config.yaml
num_hidden_layers: 10
hidden_size: 96
num_attention_heads: 2
num_key_value_heads: 2
head_dim: 32
intermediate_size: 256
vocab_size: 8192
hidden_act: "tanh_gelu"
norm: "layernorm"
norm_place: "pre"
norm_eps: 1e-05
positions: "rope"
rope_theta: 23600.0
rope_fraction: 0.5
qk_norm: false
attn_scale: 0.177
bias: "none"
tie_word_embeddings: false
parallel_block: true
init: "normal"
init_std_qkv: 0.0518
init_std_o: 0.0
init_std_up: 0.0518
init_std_down: 0.0
optimizer: "soap_variant"
learning_rate: 0.00936
beta1: 0.95
beta2: 0.99
weight_decay: 0.031
lr_head: 0.00685
max_grad_norm: 1.0
warmup_steps: 200
schedule: "wsd"
decay_fraction: 0.898
decay_shape: "linear"
final_lr_fraction: 0.0
batch_tokens: [16384, 32768, 49152]
max_seq_len: 1024
doc_mask: true
train_tokens: 136500000
max_steps: 4189
dataset: "wikipedia_en"
Each number is 200 + 40 x the weight over the matrix's rms, rounded and kept within 0 to 999. Layers, rows and columns count from 0.

# layer 5 MLP up, 256x96, rms 0.318, rows 108-115, columns 0-95
183,239,179,254,207,180,241,179,167,213,164,165,188,166,256,199,192,254,151,309,226,168,214,168,113,206,193,218,214,146,184,220,266,170,222,243,254,230,147,143,244,183,246,173,137,197,135,196,220,188,184,209,207,157,145,168,199,224,90,162,127,206,209,282,284,202,184,230,149,122,130,166,175,255,232,216,239,126,110,169,207,190,188,197,192,154,290,219,242,242,218,275,199,223,160,235
191,204,284,213,222,228,290,289,241,105,184,212,227,172,254,202,222,250,178,214,276,189,189,190,257,230,172,114,176,205,256,177,186,239,145,222,251,197,165,202,209,200,110,191,170,202,159,189,235,277,152,223,191,137,296,67,258,199,194,155,196,142,170,267,112,190,251,235,200,282,147,243,71,139,169,184,219,214,233,156,171,242,216,209,171,181,222,161,172,149,217,261,232,169,270,249
179,264,252,167,160,220,262,198,163,256,203,180,207,168,206,213,227,197,192,236,189,155,177,235,243,169,171,175,181,189,211,175,181,180,186,237,165,225,197,232,143,173,196,164,177,197,273,203,277,249,192,224,157,183,267,252,210,146,276,255,170,232,253,196,200,249,170,224,202,260,158,189,220,207,169,191,172,51,221,136,229,207,168,156,199,209,210,183,239,157,176,105,188,215,175,162
153,183,194,236,148,182,226,211,182,279,226,249,190,141,239,180,173,171,247,201,271,183,153,232,208,190,264,207,163,221,124,159,186,208,255,218,187,174,260,299,177,230,262,234,229,222,224,175,192,218,243,183,229,173,230,236,218,185,206,172,175,210,217,168,108,180,151,190,191,183,243,249,174,184,117,242,251,143,203,219,209,142,201,201,191,181,182,157,177,202,214,182,242,228,125,226
189,139,204,187,218,168,279,148,212,153,267,250,186,241,215,196,246,300,248,206,258,194,156,232,171,215,170,178,179,262,147,253,187,197,176,243,167,213,174,190,228,171,244,169,221,186,176,159,175,202,286,234,211,231,264,166,161,202,216,124,219,110,146,153,218,201,202,227,233,146,166,194,294,144,239,225,163,144,245,75,222,201,190,295,215,217,146,178,168,274,197,304,193,220,239,271
170,240,169,205,87,231,254,214,214,187,212,212,197,141,187,264,164,167,212,206,274,136,232,170,225,230,173,215,213,255,244,170,164,248,166,185,217,242,164,190,171,163,206,152,190,249,196,161,215,222,232,205,212,194,252,212,150,219,260,210,200,223,217,176,237,232,181,182,215,186,187,180,236,180,257,199,164,212,198,140,210,238,222,205,162,156,153,211,223,190,203,226,209,226,258,226
167,217,250,183,246,224,221,55,234,158,223,169,159,176,187,206,246,202,162,205,166,202,148,220,188,263,227,93,180,262,242,169,213,195,183,209,266,223,242,193,240,145,185,144,177,205,194,198,359,228,229,175,192,211,246,135,136,254,166,131,193,148,212,143,143,246,192,145,111,244,193,215,187,208,227,224,180,150,184,217,180,293,179,239,185,222,233,258,225,266,192,201,171,247,181,110
264,169,149,209,148,214,184,155,208,237,191,192,143,213,214,248,265,248,175,184,238,165,222,119,194,182,262,82,233,218,189,228,195,239,211,156,252,258,236,160,247,140,208,246,104,296,224,98,235,155,197,195,196,196,259,213,203,232,173,128,233,212,174,213,220,283,248,214,179,147,224,186,214,253,218,164,262,185,196,252,187,161,182,190,102,225,139,131,207,196,177,243,122,183,183,174
# layer 5 MLP down (transposed), 256x96, rms 0.322, rows 108-114, columns 0-95
207,153,187,215,181,143,275,294,224,283,160,245,144,208,253,176,86,104,232,254,198,149,117,190,196,236,233,184,195,191,155,192,258,188,211,167,292,193,194,121,183,87,273,204,299,200,97,141,206,145,183,241,200,258,262,202,242,256,203,145,213,136,108,172,203,217,167,241,231,116,193,149,212,218,282,95,211,240,198,172,192,160,174,107,145,194,223,281,291,196,267,160,186,211,244,180
163,192,227,141,201,185,190,182,254,181,186,267,210,234,168,169,266,139,247,174,163,192,180,167,139,164,234,62,201,249,261,104,154,200,111,234,154,136,244,228,207,231,116,269,211,163,128,233,126,233,123,203,276,179,282,150,127,237,200,214,218,150,212,193,220,191,185,175,190,285,207,179,220,378,198,76,252,169,195,171,156,260,233,246,229,118,276,165,215,182,244,255,167,247,161,155
301,165,216,154,212,160,198,195,207,228,253,185,156,167,184,209,229,215,197,196,252,203,197,222,239,230,223,211,226,203,210,187,224,258,239,359,181,210,234,215,194,226,202,215,155,155,221,263,160,202,185,205,198,126,157,209,175,231,166,193,190,178,221,162,193,236,223,173,212,155,180,217,185,241,197,221,182,268,242,207,213,231,222,213,183,181,215,200,211,225,212,261,211,302,192,222
202,189,178,165,194,215,243,200,202,162,201,188,218,180,207,177,252,249,192,192,174,196,136,264,255,214,195,185,187,161,198,173,156,255,159,233,212,210,221,219,155,217,163,157,178,203,148,264,173,202,170,197,208,193,202,162,191,167,184,219,134,176,212,163,184,236,182,192,167,214,203,162,223,299,240,227,157,193,224,161,252,203,141,189,205,205,238,225,263,228,154,200,264,266,246,183
187,263,143,242,211,176,255,148,221,224,282,165,249,255,266,239,242,272,147,215,220,223,232,193,190,198,283,110,202,148,280,189,158,251,117,187,143,146,151,207,168,262,90,229,188,148,151,207,75,190,125,188,234,101,242,198,189,243,236,227,246,190,284,321,228,161,172,135,163,281,223,286,265,228,208,257,144,179,197,199,232,228,229,120,216,233,265,217,162,195,195,170,248,281,258,156
226,170,232,208,227,206,195,234,191,241,192,228,162,236,263,202,194,205,227,196,151,228,216,246,175,200,197,223,228,147,168,200,222,162,316,185,205,243,229,181,216,153,166,145,196,177,199,223,195,210,220,237,208,244,165,220,248,201,232,219,163,200,206,224,249,191,153,237,163,175,190,174,184,183,233,186,194,204,246,240,166,169,213,199,211,200,230,202,191,242,222,235,212,232,224,193
250,174,151,197,160,160,228,187,180,193,227,238,176,226,197,248,235,209,219,270,170,190,240,162,282,161,206,275,215,218,178,266,198,210,124,177,160,165,78,242,173,243,172,164,206,225,175,171,140,187,67,154,246,186,161,189,185,130,217,189,220,197,141,165,241,227,175,166,185,228,299,261,310,123,181,194,266,245,227,184,269,286,100,205,224,125,221,194,116,199,221,270,161,156,140,184